Each number is 200 + 30 x the weight over the matrix's rms, rounded and kept within 0 to 999. Layers, rows and columns count from 0.

# layer 3 MLP up, 512x64, rms 0.195, rows 222-328, columns 32-63
193,231,187,196,172,208,186,218,233,171,187,194,200,227,163,189,229,222,221,215,186,148,227,200,218,202,182,196,230,206,191,214
253,251,228,204,152,191,189,217,215,215,219,228,215,192,204,221,161,229,196,186,211,213,160,164,235,159,198,205,201,238,183,165
157,177,132,196,216,194,182,185,242,203,200,170,186,201,240,191,186,160,224,181,216,209,241,226,173,244,170,222,215,186,224,198
260,217,189,203,237,190,293,191,202,199,208,267,208,214,177,257,222,233,217,176,172,228,200,187,235,166,128,184,210,164,211,213
161,189,249,169,149,204,181,232,211,239,202,166,259,197,207,209,172,221,177,212,191,217,193,219,180,172,224,149,220,190,209,214
282,228,181,202,207,219,141,211,211,198,224,226,200,218,216,171,200,172,155,214,209,157,190,246,174,214,184,184,184,173,190,271
199,179,211,203,214,194,186,208,192,207,194,200,205,202,196,197,195,196,216,188,195,198,212,203,192,207,186,190,199,208,192,191
181,184,203,181,183,245,263,183,193,207,181,205,165,184,155,186,224,251,178,203,283,166,213,191,160,184,222,180,198,177,251,227
237,221,196,237,189,224,219,226,208,151,196,213,199,205,236,203,199,176,145,241,172,212,246,197,199,240,181,198,148,179,191,241
186,171,181,213,218,183,228,181,198,221,191,221,214,188,178,134,180,235,180,147,209,254,164,189,147,163,230,231,205,177,203,221
183,197,181,221,172,194,154,226,231,215,244,145,218,183,250,191,232,187,234,190,188,185,234,229,197,205,157,149,151,197,233,163
221,175,228,204,228,214,215,184,185,184,175,204,213,200,197,159,185,196,145,201,181,228,169,194,199,245,182,183,209,190,193,226
203,187,193,152,266,227,219,222,181,204,212,144,168,200,204,221,186,211,177,178,189,186,245,232,144,220,149,147,179,173,177,183
197,202,204,184,124,125,156,249,171,229,129,206,214,159,138,187,187,184,181,219,195,224,216,168,225,197,192,145,189,162,147,214
210,222,241,178,229,116,298,176,206,210,213,163,185,161,175,277,226,152,172,247,230,200,279,212,219,151,172,212,173,222,215,223
205,174,213,202,217,231,213,228,142,166,149,221,177,214,249,209,207,222,175,206,215,178,188,185,166,222,119,201,167,186,144,196
165,159,196,199,199,189,208,218,149,233,205,190,225,214,193,151,191,205,222,172,189,250,183,217,179,210,228,257,199,173,229,200
178,191,164,174,243,201,166,195,151,186,196,239,216,220,248,180,217,179,223,213,203,206,176,282,209,229,161,167,232,254,202,299
158,219,226,162,205,199,207,240,231,229,228,184,264,199,174,211,247,165,189,175,169,226,197,238,225,243,190,213,154,236,171,195
157,231,178,193,217,211,186,210,231,194,152,192,200,157,209,169,230,235,189,186,203,188,231,240,150,186,146,218,216,216,222,190
182,194,217,202,214,213,239,190,232,175,217,106,162,222,217,260,241,151,206,263,195,188,231,220,149,207,177,198,212,184,267,202
211,196,220,197,195,228,182,164,137,165,268,247,171,191,232,197,216,215,256,228,199,212,178,239,173,152,205,235,144,189,192,251
231,228,203,227,202,158,186,213,254,190,180,173,177,236,247,208,180,160,198,193,184,208,186,199,199,167,176,196,232,172,149,206
272,248,198,223,204,194,183,232,242,188,206,195,185,175,231,200,188,171,195,183,171,201,189,226,216,217,143,201,205,163,173,212
236,191,150,197,213,215,205,179,178,200,176,205,208,241,178,213,193,224,218,197,200,165,151,165,199,150,198,135,162,157,231,205
193,194,199,152,140,215,195,202,241,190,231,181,201,228,186,213,189,182,259,237,242,159,271,244,211,153,221,165,202,227,197,229
212,179,244,233,159,181,210,169,185,192,232,253,222,201,166,164,200,222,125,216,192,172,192,146,216,214,178,190,220,196,206,199
209,200,184,241,189,187,183,165,245,189,184,202,215,173,179,178,207,202,228,222,200,215,232,175,174,260,146,190,188,206,257,202
212,220,230,184,179,166,260,184,190,207,210,277,219,206,225,207,193,235,186,151,215,180,190,199,184,175,177,124,167,260,175,202
190,211,216,208,210,170,218,224,189,211,193,221,205,218,182,182,249,176,229,199,164,212,175,208,206,208,196,224,220,217,184,170
205,157,188,220,213,179,193,171,187,216,193,192,243,216,164,183,226,185,197,214,157,200,146,193,183,211,231,217,184,187,212,195
181,191,203,229,241,157,192,243,180,213,149,183,220,215,194,182,256,244,152,168,213,269,233,171,211,212,180,205,182,148,159,172
120,182,175,153,139,223,226,238,241,96,239,264,186,211,202,228,225,224,136,247,171,179,255,178,123,234,191,155,176,183,291,179
204,161,230,176,230,166,181,246,189,128,177,163,192,171,147,206,214,231,201,261,164,148,216,158,213,149,202,173,182,141,190,171
202,173,170,224,148,166,183,175,180,201,150,214,208,206,149,203,222,222,274,198,151,160,179,162,253,156,210,164,182,174,186,198
201,152,151,145,222,248,165,207,198,202,238,163,203,229,236,208,196,185,192,180,183,191,185,242,183,200,184,240,210,187,214,227
217,210,186,187,159,234,131,214,225,165,196,214,195,212,259,208,155,142,224,206,200,174,167,252,206,168,245,214,259,172,167,208
203,137,193,235,207,174,177,171,179,205,237,203,242,217,198,181,191,232,178,155,167,216,162,222,162,196,228,229,186,172,209,219
206,234,174,238,171,166,210,239,268,211,181,283,248,211,219,208,206,240,264,181,220,171,154,170,176,163,241,149,205,161,173,181
205,203,186,200,224,161,233,189,194,154,206,194,198,219,203,163,228,241,236,158,202,190,216,165,234,182,228,172,218,256,196,265
162,186,204,207,177,175,130,236,225,238,201,230,181,181,241,232,159,171,229,172,150,262,169,210,188,167,201,209,189,194,228,129
158,166,176,187,225,194,157,224,245,165,178,201,227,227,235,202,178,188,182,183,219,231,198,198,257,182,186,197,186,199,143,216
220,167,220,225,202,201,210,194,169,219,239,180,182,228,214,213,196,198,210,186,165,202,180,169,199,219,191,164,149,204,184,183
158,148,187,223,212,162,215,160,167,201,210,189,220,218,189,184,182,206,173,204,168,228,179,195,173,217,221,203,171,179,199,201
183,201,216,207,190,189,191,187,181,211,206,225,219,207,189,191,192,196,218,213,208,199,179,208,200,199,208,187,210,196,175,192
267,203,241,215,147,188,211,184,158,192,198,225,260,206,188,220,186,177,178,202,238,199,227,211,198,189,200,164,207,210,132,223
203,152,161,204,190,154,213,180,272,195,209,197,216,181,219,188,234,171,202,199,207,202,174,216,194,229,189,181,204,184,192,222
242,160,214,245,157,227,146,192,190,192,248,249,162,192,230,191,173,230,190,220,172,190,285,184,164,270,149,198,163,151,165,217
197,173,208,217,155,233,220,264,268,225,205,177,227,198,241,199,215,159,148,161,171,231,251,182,175,210,250,191,218,166,244,174
247,223,234,159,170,207,185,213,195,192,132,267,221,134,198,246,219,192,240,189,179,202,220,205,220,122,178,200,239,207,194,186
235,130,166,181,181,209,242,202,174,211,218,176,187,219,198,223,231,207,157,163,144,218,263,147,207,166,179,175,131,209,202,242
193,260,169,221,191,216,200,261,218,253,179,174,189,197,177,153,192,139,149,212,246,214,210,172,215,183,154,217,196,180,194,182
202,214,199,245,236,164,224,182,177,212,225,190,186,238,215,190,195,193,159,218,239,175,196,245,222,214,151,206,207,234,223,213
201,235,223,199,224,174,212,222,201,187,198,194,192,207,180,217,225,182,212,221,196,193,239,204,219,200,144,161,182,217,212,232
248,221,213,172,192,207,180,185,184,251,200,217,211,166,137,177,206,233,190,214,157,178,242,176,233,199,166,190,174,173,158,165
177,173,154,189,256,235,191,168,156,203,190,173,175,217,192,236,242,213,227,215,181,176,202,213,177,173,183,207,281,243,241,181
214,246,240,214,170,241,201,195,221,200,165,226,184,169,196,193,183,186,193,253,193,205,160,225,181,227,181,205,238,118,194,197
233,175,206,239,195,199,210,152,189,253,228,204,154,220,180,217,123,174,192,203,296,221,234,237,233,235,211,153,151,180,168,228
189,187,210,192,195,202,200,212,198,192,206,209,215,203,207,187,165,195,193,203,207,220,214,212,188,199,199,203,193,210,195,213
211,168,163,209,240,176,217,214,185,223,189,262,206,209,177,143,174,232,174,170,190,192,197,208,167,190,222,202,192,225,221,218
225,202,136,203,219,260,198,199,178,147,211,242,211,203,246,185,209,141,183,199,180,197,255,214,195,315,151,238,223,226,244,222
143,159,203,188,198,199,209,223,210,239,153,203,179,219,191,274,180,225,206,248,207,165,262,224,176,215,212,245,220,168,181,152
216,181,155,205,215,197,171,206,200,175,217,207,153,275,297,237,235,178,222,171,164,277,218,165,176,206,213,224,194,220,203,211
178,183,197,211,202,202,194,207,203,190,187,246,264,176,210,175,173,199,221,156,204,270,156,167,194,179,226,157,188,169,199,173
225,208,166,152,187,202,97,249,235,155,179,263,199,179,174,178,188,256,182,174,198,159,277,204,239,195,190,199,178,196,126,230
216,214,241,175,194,203,176,157,166,217,154,194,235,217,179,214,267,229,171,212,151,176,183,189,171,210,203,168,245,206,230,215
194,214,188,223,230,148,205,151,177,172,191,240,140,198,170,230,162,198,229,209,230,157,154,147,216,146,181,195,138,148,150,221
147,190,234,164,204,217,220,211,204,185,150,215,229,282,199,216,215,202,207,217,139,127,257,230,168,192,175,172,260,181,193,213
186,167,182,239,238,247,213,200,153,188,171,175,178,175,201,157,224,183,248,194,208,194,182,231,202,150,223,177,214,244,210,209
218,189,219,167,174,187,209,230,260,216,223,159,216,218,231,236,191,178,227,155,237,211,248,210,156,166,230,247,196,219,204,178
183,157,177,198,248,217,166,222,124,241,249,182,223,156,225,176,237,226,197,144,200,216,186,214,187,199,211,232,165,199,197,134
199,182,216,146,209,157,150,215,246,203,193,235,241,191,223,205,173,217,227,209,243,179,244,230,175,178,240,209,194,195,112,168
188,184,199,199,197,208,192,194,207,207,200,202,212,208,196,202,211,205,204,202,195,196,197,204,191,197,201,187,198,205,204,211
184,160,118,142,182,202,141,256,163,208,215,252,209,259,214,237,187,203,223,247,189,135,248,220,192,244,140,193,211,178,235,202
208,181,175,228,173,192,193,221,220,183,206,228,210,201,212,183,204,169,204,218,178,203,224,204,224,172,191,189,153,190,223,198
153,183,236,139,201,178,141,254,191,247,192,210,172,168,197,242,153,207,214,132,190,196,238,206,170,184,172,189,231,157,165,169
190,172,202,217,206,167,228,245,206,233,181,187,228,244,183,254,179,221,204,207,198,190,214,233,173,207,191,190,233,170,176,206
167,274,223,194,235,193,235,190,156,214,167,207,182,226,192,204,212,182,211,243,238,194,146,233,185,167,152,214,240,245,188,217
158,138,187,180,226,177,209,211,150,221,185,216,240,212,210,182,188,214,184,194,148,224,184,190,174,207,218,240,244,178,193,199
152,181,157,194,123,204,249,184,165,221,220,214,205,253,209,206,167,213,151,200,215,222,206,180,196,170,163,163,183,179,235,236
193,223,190,213,208,219,215,185,184,209,232,240,209,220,163,210,208,202,175,198,213,269,210,229,161,220,274,230,187,200,213,195
198,240,169,246,226,195,175,180,220,203,207,203,190,222,215,231,173,174,176,195,167,193,192,172,189,152,144,213,208,191,226,213
200,213,158,226,242,205,186,201,228,217,244,184,209,211,208,202,227,192,193,229,159,214,239,218,174,256,197,215,170,197,204,270
194,211,167,193,210,209,203,244,174,136,213,245,239,138,223,215,211,169,187,170,168,228,231,247,225,174,169,191,124,162,243,213
167,151,202,157,205,249,190,209,204,184,220,170,208,167,224,256,208,193,247,247,175,226,151,245,177,170,162,235,197,186,220,190
191,192,234,194,197,198,201,199,180,183,214,166,183,219,203,228,231,185,170,205,215,204,231,208,201,151,215,193,204,232,196,206
200,194,196,234,202,255,162,155,257,181,224,209,200,188,205,227,169,161,173,233,215,196,202,212,173,240,193,181,129,191,193,234
247,227,209,206,149,228,176,249,230,178,229,196,213,219,154,213,217,236,149,224,234,210,253,215,204,232,222,201,165,184,184,214
190,213,206,142,200,210,176,225,148,141,153,145,175,174,177,227,206,192,200,252,171,212,241,226,184,178,186,260,242,215,212,199
238,225,191,208,217,266,181,252,211,170,189,199,212,222,223,174,271,171,193,173,182,179,215,191,220,221,195,192,230,264,197,206
176,167,207,197,189,187,220,194,181,211,197,199,193,203,190,190,221,212,212,178,191,199,189,179,197,193,183,194,221,192,179,216
219,242,232,204,152,193,243,233,213,200,146,229,257,215,136,215,220,204,234,198,178,212,202,197,214,248,178,165,227,208,254,203
221,184,161,200,222,246,199,220,176,259,225,277,234,244,207,195,215,225,256,99,184,189,205,207,188,165,210,232,210,131,196,189
186,151,210,181,230,167,169,235,196,194,204,139,141,174,219,238,248,140,201,195,185,257,280,185,171,223,228,216,147,204,176,164
210,191,224,198,223,183,238,170,191,244,227,228,136,223,243,233,204,204,180,209,244,183,213,172,154,165,185,185,218,247,142,237
189,200,206,201,213,202,202,175,203,222,231,215,187,195,191,189,218,188,180,191,195,190,205,202,185,187,181,169,166,196,186,217
232,175,264,219,165,169,213,262,181,248,209,173,219,135,137,226,217,196,192,210,191,193,251,194,224,205,195,225,215,205,214,189
187,202,195,213,204,208,193,210,211,180,191,204,207,197,218,207,202,191,215,213,189,204,205,206,184,191,193,172,220,229,203,217
217,212,191,171,171,233,203,262,237,186,207,239,184,207,193,209,186,224,178,164,165,182,181,245,219,158,173,170,149,261,197,204
176,234,218,222,205,238,222,235,252,198,195,160,175,225,196,223,237,163,231,258,244,177,227,228,207,195,178,171,226,176,220,220
194,181,231,198,196,221,165,214,173,221,213,181,210,207,154,209,181,169,184,233,168,229,215,216,258,223,196,154,210,187,203,188
156,206,244,206,203,227,173,196,230,188,159,245,210,190,256,223,229,167,222,144,171,187,179,196,198,184,245,177,212,204,204,194
150,192,217,169,188,190,158,223,182,248,179,203,205,192,208,232,160,185,201,211,219,163,206,222,167,191,195,229,227,196,160,154
240,173,213,224,249,200,218,187,191,283,194,208,145,212,225,223,211,263,175,225,205,195,228,211,178,187,192,244,222,158,147,175
170,136,184,186,189,212,200,196,257,211,171,201,181,207,204,140,167,185,203,255,184,107,209,176,176,189,214,189,249,162,188,161
178,197,211,193,188,159,229,259,219,240,168,224,178,218,231,185,253,201,189,227,176,243,193,231,188,211,171,237,255,210,267,186
163,175,242,235,183,251,193,150,216,232,264,177,210,239,127,193,190,142,174,184,202,209,119,214,250,231,186,154,199,237,235,181
# layer 3 MLP down (transposed), 512x64, rms 0.0329, rows 222-328, columns 32-63
206,172,226,202,242,223,208,235,209,203,190,199,213,194,230,206,210,211,175,158,229,218,224,194,160,236,188,215,190,252,203,233
134,209,220,224,210,200,233,181,192,194,148,194,173,176,168,181,206,198,214,237,200,235,227,238,185,183,212,236,167,162,235,214
130,242,149,206,185,201,201,209,166,215,186,208,223,210,186,222,186,186,205,198,185,278,190,261,201,220,225,240,205,220,210,205
173,236,213,164,215,219,270,195,168,154,182,181,224,179,196,159,203,198,174,213,140,190,213,199,189,193,197,245,238,232,204,247
246,180,145,225,226,211,199,178,194,155,205,232,151,247,194,229,190,176,172,215,183,210,186,223,242,174,196,190,219,201,211,185
195,185,185,202,257,196,149,194,144,242,228,210,182,181,174,207,229,160,174,205,212,182,229,218,215,233,226,200,207,210,197,163
207,213,194,208,193,187,211,197,188,174,198,189,193,203,188,209,205,206,185,199,191,214,201,198,191,205,189,210,189,197,188,207
226,220,212,211,190,169,153,214,178,211,225,217,193,193,183,184,149,192,174,188,163,222,191,198,237,235,219,244,216,213,174,210
189,175,220,190,227,252,206,233,184,181,205,160,206,222,233,213,181,229,196,206,215,171,204,192,169,198,279,201,232,240,184,219
273,181,192,218,244,177,183,207,215,154,141,192,189,225,171,223,199,174,188,207,195,167,216,216,176,198,184,217,196,204,165,165
213,248,220,167,193,158,233,199,208,243,214,184,191,236,236,207,198,223,214,213,210,198,213,183,189,187,222,220,204,150,178,193
203,222,204,237,213,192,217,179,219,199,167,188,185,168,192,178,200,225,232,205,217,209,209,175,182,192,173,165,215,183,192,225
252,181,210,268,239,213,246,150,197,161,223,218,214,239,187,272,196,240,197,195,177,174,181,194,207,193,160,196,164,163,208,182
112,211,159,142,147,176,233,199,226,261,163,239,178,210,186,185,235,208,138,210,166,166,248,223,182,216,151,198,180,253,170,223
200,170,191,264,142,205,201,182,246,245,158,188,219,222,218,167,233,150,179,173,226,151,233,169,177,195,271,190,181,207,187,206
215,192,201,229,183,217,208,223,191,179,206,165,181,208,249,167,244,212,188,167,225,217,216,214,141,225,267,223,265,204,214,250
201,174,176,199,223,166,148,244,200,176,152,228,191,195,251,164,176,163,247,190,190,198,191,199,173,176,168,201,189,211,177,173
151,223,198,201,209,163,236,205,210,191,218,197,174,191,224,217,161,213,175,216,195,210,191,161,207,208,224,174,182,184,182,136
165,221,202,147,188,241,246,138,196,218,184,230,180,212,164,240,176,169,220,215,217,225,191,226,134,246,191,193,177,201,169,232
176,198,226,230,187,186,210,188,149,193,254,191,209,224,212,172,190,211,226,174,249,210,206,193,233,176,227,182,225,244,178,239
219,203,162,181,185,190,145,205,221,175,180,247,215,206,191,165,211,238,224,138,203,203,167,163,228,232,214,158,162,202,153,174
187,218,197,247,196,184,261,215,228,227,171,166,217,211,205,224,229,189,176,198,186,191,159,225,226,201,179,167,202,212,186,163
154,227,169,174,153,237,232,241,165,191,192,216,185,216,206,157,169,199,201,198,207,252,223,233,219,207,232,206,186,175,208,198
175,188,158,152,203,214,207,218,194,205,237,151,180,237,194,151,196,192,195,223,213,194,205,200,202,205,211,223,214,150,207,191
230,218,198,239,243,229,209,157,145,244,203,158,223,207,175,188,187,160,168,211,167,182,207,202,215,236,150,172,261,242,213,233
226,176,198,207,243,194,215,208,161,214,236,206,201,186,196,238,239,215,192,165,235,266,191,126,261,192,244,253,216,208,212,177
168,204,232,189,214,157,205,245,185,272,224,211,191,211,270,139,194,235,206,194,199,138,204,180,234,198,162,213,222,215,221,152
224,205,211,198,216,161,215,197,213,188,186,207,234,210,161,235,225,240,214,201,208,202,152,176,232,226,220,244,197,170,193,194
206,217,225,213,229,157,230,210,196,228,217,237,220,149,195,224,214,197,218,186,212,201,215,258,237,255,203,258,235,192,185,134
208,156,242,218,186,196,222,203,238,171,201,208,201,157,164,230,160,213,170,204,200,225,186,218,180,191,200,225,217,205,206,205
198,169,198,188,186,150,182,208,201,185,159,236,173,203,197,166,173,173,204,187,156,225,207,203,180,183,173,197,212,189,217,221
188,209,235,199,167,197,212,185,196,144,177,224,180,248,208,230,202,186,167,218,219,211,173,220,259,187,166,151,212,243,280,222
117,159,209,172,231,177,283,183,247,97,194,290,172,180,210,227,200,237,192,212,205,152,238,118,187,197,234,215,264,207,246,248
143,207,174,181,214,165,172,200,240,238,175,262,177,239,215,179,143,221,155,192,163,178,227,161,241,176,162,204,213,217,216,177
200,202,209,216,234,184,153,206,222,180,217,207,165,219,178,231,192,195,191,248,186,173,220,158,218,215,250,274,251,156,232,206
224,219,213,164,124,194,210,176,237,187,207,226,160,172,171,210,158,224,232,243,229,167,181,204,202,235,207,179,205,178,153,222
233,221,188,208,190,228,206,222,192,171,197,183,189,213,217,177,201,181,199,196,169,214,217,192,176,191,214,183,155,195,216,194
208,188,205,216,240,121,148,238,199,192,142,215,205,189,216,171,162,172,193,191,194,157,189,215,144,183,140,235,200,182,174,197
173,195,118,135,235,186,180,180,208,254,157,183,229,207,224,166,210,175,241,206,184,121,176,144,218,241,220,172,209,154,118,288
223,211,190,219,188,246,165,188,195,227,204,167,203,229,192,206,214,194,189,214,194,244,206,229,204,215,179,232,194,212,229,170
211,181,215,219,256,135,137,177,235,255,187,150,213,159,175,240,225,214,236,194,191,212,213,238,152,226,188,177,166,181,177,177
212,279,245,185,228,201,145,247,152,195,187,224,202,178,203,175,188,201,155,218,182,242,129,172,300,182,202,124,160,202,127,189
222,228,200,243,248,158,203,212,218,251,194,232,174,217,227,197,216,194,179,194,185,210,187,172,178,227,200,245,216,221,193,165
217,151,243,185,225,166,147,194,175,184,159,184,236,223,183,182,172,173,204,176,164,184,202,197,141,159,166,223,214,214,167,227
190,220,210,181,213,202,224,197,211,208,221,213,218,202,178,212,176,190,190,216,224,204,178,196,185,176,218,209,194,216,185,189
127,181,181,190,210,238,186,242,207,234,169,165,127,220,274,153,208,219,207,216,156,211,168,191,194,252,204,196,236,169,264,213
194,190,218,203,204,180,233,179,183,211,226,217,235,162,228,179,238,219,229,188,187,191,172,225,191,214,261,192,198,217,207,188
187,237,231,210,226,219,199,163,206,206,236,200,159,198,224,207,219,247,199,172,186,222,278,207,217,206,200,287,222,285,226,185
194,278,208,235,222,192,164,156,133,182,175,217,76,255,161,207,215,167,179,195,267,215,166,217,233,208,177,127,180,235,219,229
199,200,238,168,150,225,218,212,255,176,118,161,176,177,164,189,204,140,176,246,184,187,201,180,204,222,242,231,200,150,186,198
194,181,209,191,194,200,174,206,185,214,212,229,217,196,232,189,224,221,195,201,200,179,181,205,239,235,185,192,226,193,174,208
255,208,153,170,157,157,213,150,222,181,192,210,190,197,174,235,183,194,198,192,198,198,226,225,171,195,183,226,159,152,143,211
195,192,206,179,167,200,210,200,232,191,246,260,201,162,258,154,215,223,274,208,200,186,188,192,173,179,207,212,200,228,207,170
215,197,198,228,191,217,223,179,228,171,204,157,203,212,177,193,188,201,193,166,216,204,157,203,181,201,252,216,200,191,204,183
235,212,199,192,237,164,235,232,187,225,181,203,221,198,250,185,164,191,194,208,255,199,239,176,187,248,162,239,230,208,205,244
162,126,196,172,177,215,209,158,206,196,165,207,127,131,195,260,232,228,243,169,175,209,183,177,166,156,198,191,198,219,242,153
214,186,203,200,198,175,205,167,202,183,177,192,186,246,183,169,233,200,170,203,217,180,221,194,210,193,200,191,209,207,214,188
229,181,152,257,198,238,263,197,279,180,252,156,217,175,188,154,244,187,179,228,206,150,278,168,226,100,181,216,69,260,278,222
186,214,174,212,196,208,230,205,206,195,183,219,217,212,190,200,212,219,213,201,207,189,189,233,224,197,182,192,201,228,225,223
239,213,208,233,232,203,186,233,227,199,154,239,165,183,237,174,196,153,211,255,204,165,232,227,146,157,161,174,199,207,189,241
217,252,136,162,236,181,211,182,195,154,187,241,233,147,211,191,252,157,204,244,206,196,159,178,224,217,215,209,192,182,224,153
152,226,192,175,193,210,204,213,207,220,180,139,248,192,158,190,158,180,211,259,100,204,183,159,179,168,204,232,237,221,213,185
177,247,178,254,205,235,143,160,201,213,193,215,194,246,163,223,157,196,201,184,214,265,233,197,184,225,210,193,172,214,211,176
188,201,141,232,166,198,176,205,188,202,183,209,133,231,184,226,203,235,223,202,220,122,236,216,202,211,194,213,216,184,157,237
248,189,213,174,232,180,191,220,139,177,240,176,191,216,224,213,216,179,185,206,214,221,287,213,199,208,261,179,185,197,185,205
203,222,166,142,178,185,180,239,198,199,181,163,193,194,216,212,238,226,180,188,210,264,199,212,166,203,244,207,210,223,191,219
233,180,158,242,168,228,200,228,278,206,193,263,238,185,211,149,212,200,109,231,233,162,187,166,198,233,223,239,193,138,176,199
94,203,254,201,157,209,188,209,206,303,213,236,239,263,226,215,193,205,249,172,208,195,178,207,195,186,231,137,213,134,240,216
197,194,209,194,264,197,120,196,195,182,226,170,195,215,174,188,231,268,197,180,208,229,245,190,205,187,163,200,166,214,202,201
185,219,159,211,160,177,223,216,151,140,186,222,236,255,226,192,177,197,172,183,205,195,192,230,236,225,214,177,247,229,184,178
218,240,216,185,172,158,197,215,246,175,183,190,188,189,177,184,181,193,205,243,211,181,220,201,227,179,187,174,210,175,185,255
134,257,214,181,194,201,193,200,230,195,189,247,193,232,183,191,189,289,162,184,215,174,196,159,221,221,226,236,172,154,229,199
195,203,192,198,214,188,194,189,207,203,200,201,191,195,210,204,206,181,216,196,199,204,190,188,185,194,189,196,202,200,207,206
189,153,230,159,200,195,194,246,160,217,230,242,146,237,186,195,202,227,139,194,188,208,263,270,240,234,224,185,197,172,186,218
241,191,160,227,191,196,201,200,223,215,208,221,207,181,163,236,211,201,163,229,171,191,169,202,203,211,192,244,185,191,199,138
117,191,202,123,219,197,174,232,184,225,192,219,288,185,192,175,223,268,293,160,198,238,204,219,252,163,184,214,208,182,168,171
166,212,186,220,241,203,222,189,209,138,219,242,128,244,202,206,220,176,159,177,193,212,185,155,265,208,174,217,175,159,178,208
174,189,180,214,198,200,179,182,192,228,242,165,169,177,223,183,168,173,201,196,178,216,230,184,224,212,229,200,216,207,208,149
217,156,226,227,216,118,147,194,231,174,182,204,237,238,187,195,183,148,215,170,186,139,238,212,164,197,133,210,174,210,160,233
200,120,242,156,191,235,199,185,165,259,225,196,245,211,237,203,202,206,224,251,235,164,238,182,233,139,153,213,184,174,175,196
187,170,217,213,190,208,218,198,208,264,171,167,185,201,186,234,199,262,205,222,221,178,203,170,162,188,248,206,233,139,220,158
210,213,207,198,238,213,189,180,197,188,232,242,194,212,213,207,209,220,192,167,204,260,205,175,186,160,166,223,165,183,232,200
163,180,212,136,220,186,165,206,194,225,163,197,154,166,236,193,174,229,220,230,237,191,197,211,191,221,181,221,204,223,176,192
179,207,161,171,212,211,213,180,176,202,210,194,202,169,179,243,233,165,127,238,227,212,184,215,225,217,164,210,179,224,158,186
153,208,226,199,217,137,236,218,179,194,194,187,230,153,233,223,189,291,259,191,182,211,165,237,161,195,158,161,181,148,182,176
188,202,197,204,194,221,233,238,140,175,214,181,162,177,184,180,175,205,193,233,198,169,214,201,148,167,160,226,181,236,237,238
182,226,233,112,204,208,229,239,186,170,201,192,196,173,211,211,213,228,219,188,178,240,229,208,187,180,217,146,236,249,203,202
214,238,149,191,224,255,197,155,177,143,141,272,170,201,153,220,195,202,154,180,233,200,205,200,198,165,238,212,161,213,214,217
184,151,150,194,186,150,231,208,198,143,200,238,138,209,171,235,211,260,163,159,175,212,222,170,147,129,209,200,155,170,190,170
138,168,231,205,164,178,227,164,204,180,204,206,194,171,172,237,182,212,179,213,229,198,170,186,161,180,213,204,203,197,200,161
198,226,196,227,204,202,204,184,221,172,177,183,200,197,205,198,185,183,196,237,226,173,200,201,213,196,221,209,221,203,213,204
257,221,257,209,192,242,179,203,168,203,201,237,180,234,201,199,230,225,222,208,218,246,158,207,191,195,272,209,212,245,222,191
188,178,215,188,179,169,226,217,206,183,187,106,200,188,169,181,248,190,145,215,148,204,207,156,193,200,194,207,203,225,203,245
187,223,179,230,219,186,240,165,229,218,207,217,218,212,196,209,235,254,186,208,185,180,117,224,222,176,197,189,204,203,219,206
161,195,121,246,160,186,221,230,244,160,163,195,223,165,220,119,204,166,218,221,197,199,203,183,243,226,207,176,241,152,260,200
203,201,205,214,199,183,209,203,248,175,191,217,201,195,207,207,207,185,219,218,187,180,196,222,207,221,228,199,192,179,223,176
238,176,186,224,164,214,180,247,218,138,185,210,204,215,233,179,222,141,194,173,192,191,203,206,189,232,202,227,218,219,226,234
189,215,214,219,209,189,204,201,201,199,211,198,186,225,195,210,200,182,231,193,232,186,194,205,196,197,198,233,191,180,188,202
221,185,207,200,202,217,181,220,177,193,188,161,211,227,189,199,214,215,180,156,207,242,228,265,195,172,223,193,171,167,214,215
201,172,177,184,220,192,150,181,179,195,183,231,197,205,218,193,171,194,155,179,171,189,166,196,188,202,181,196,128,205,202,212
184,143,174,234,201,213,181,228,221,199,203,182,168,221,188,202,189,201,192,208,216,222,198,229,226,172,178,212,220,193,225,191
253,196,190,174,183,210,205,170,136,210,220,207,172,176,184,220,186,208,147,240,215,203,206,211,212,177,184,202,201,173,203,205
205,190,168,209,265,221,213,180,222,160,196,265,165,235,176,273,228,200,187,209,216,224,209,198,243,238,172,233,146,236,185,206
204,223,185,218,196,163,220,171,212,171,233,244,194,215,207,237,198,158,165,239,174,236,190,233,238,187,168,187,139,219,307,165
233,267,192,230,240,193,205,202,180,193,222,202,177,211,243,245,191,226,194,182,199,253,160,228,233,196,169,202,155,209,197,256
150,183,188,198,170,253,180,174,193,191,183,228,220,217,208,169,159,221,199,181,243,193,159,201,216,198,202,169,206,162,174,219
214,244,226,152,170,191,188,211,236,192,214,250,186,245,172,260,155,231,314,228,219,211,181,191,234,219,203,200,210,226,124,154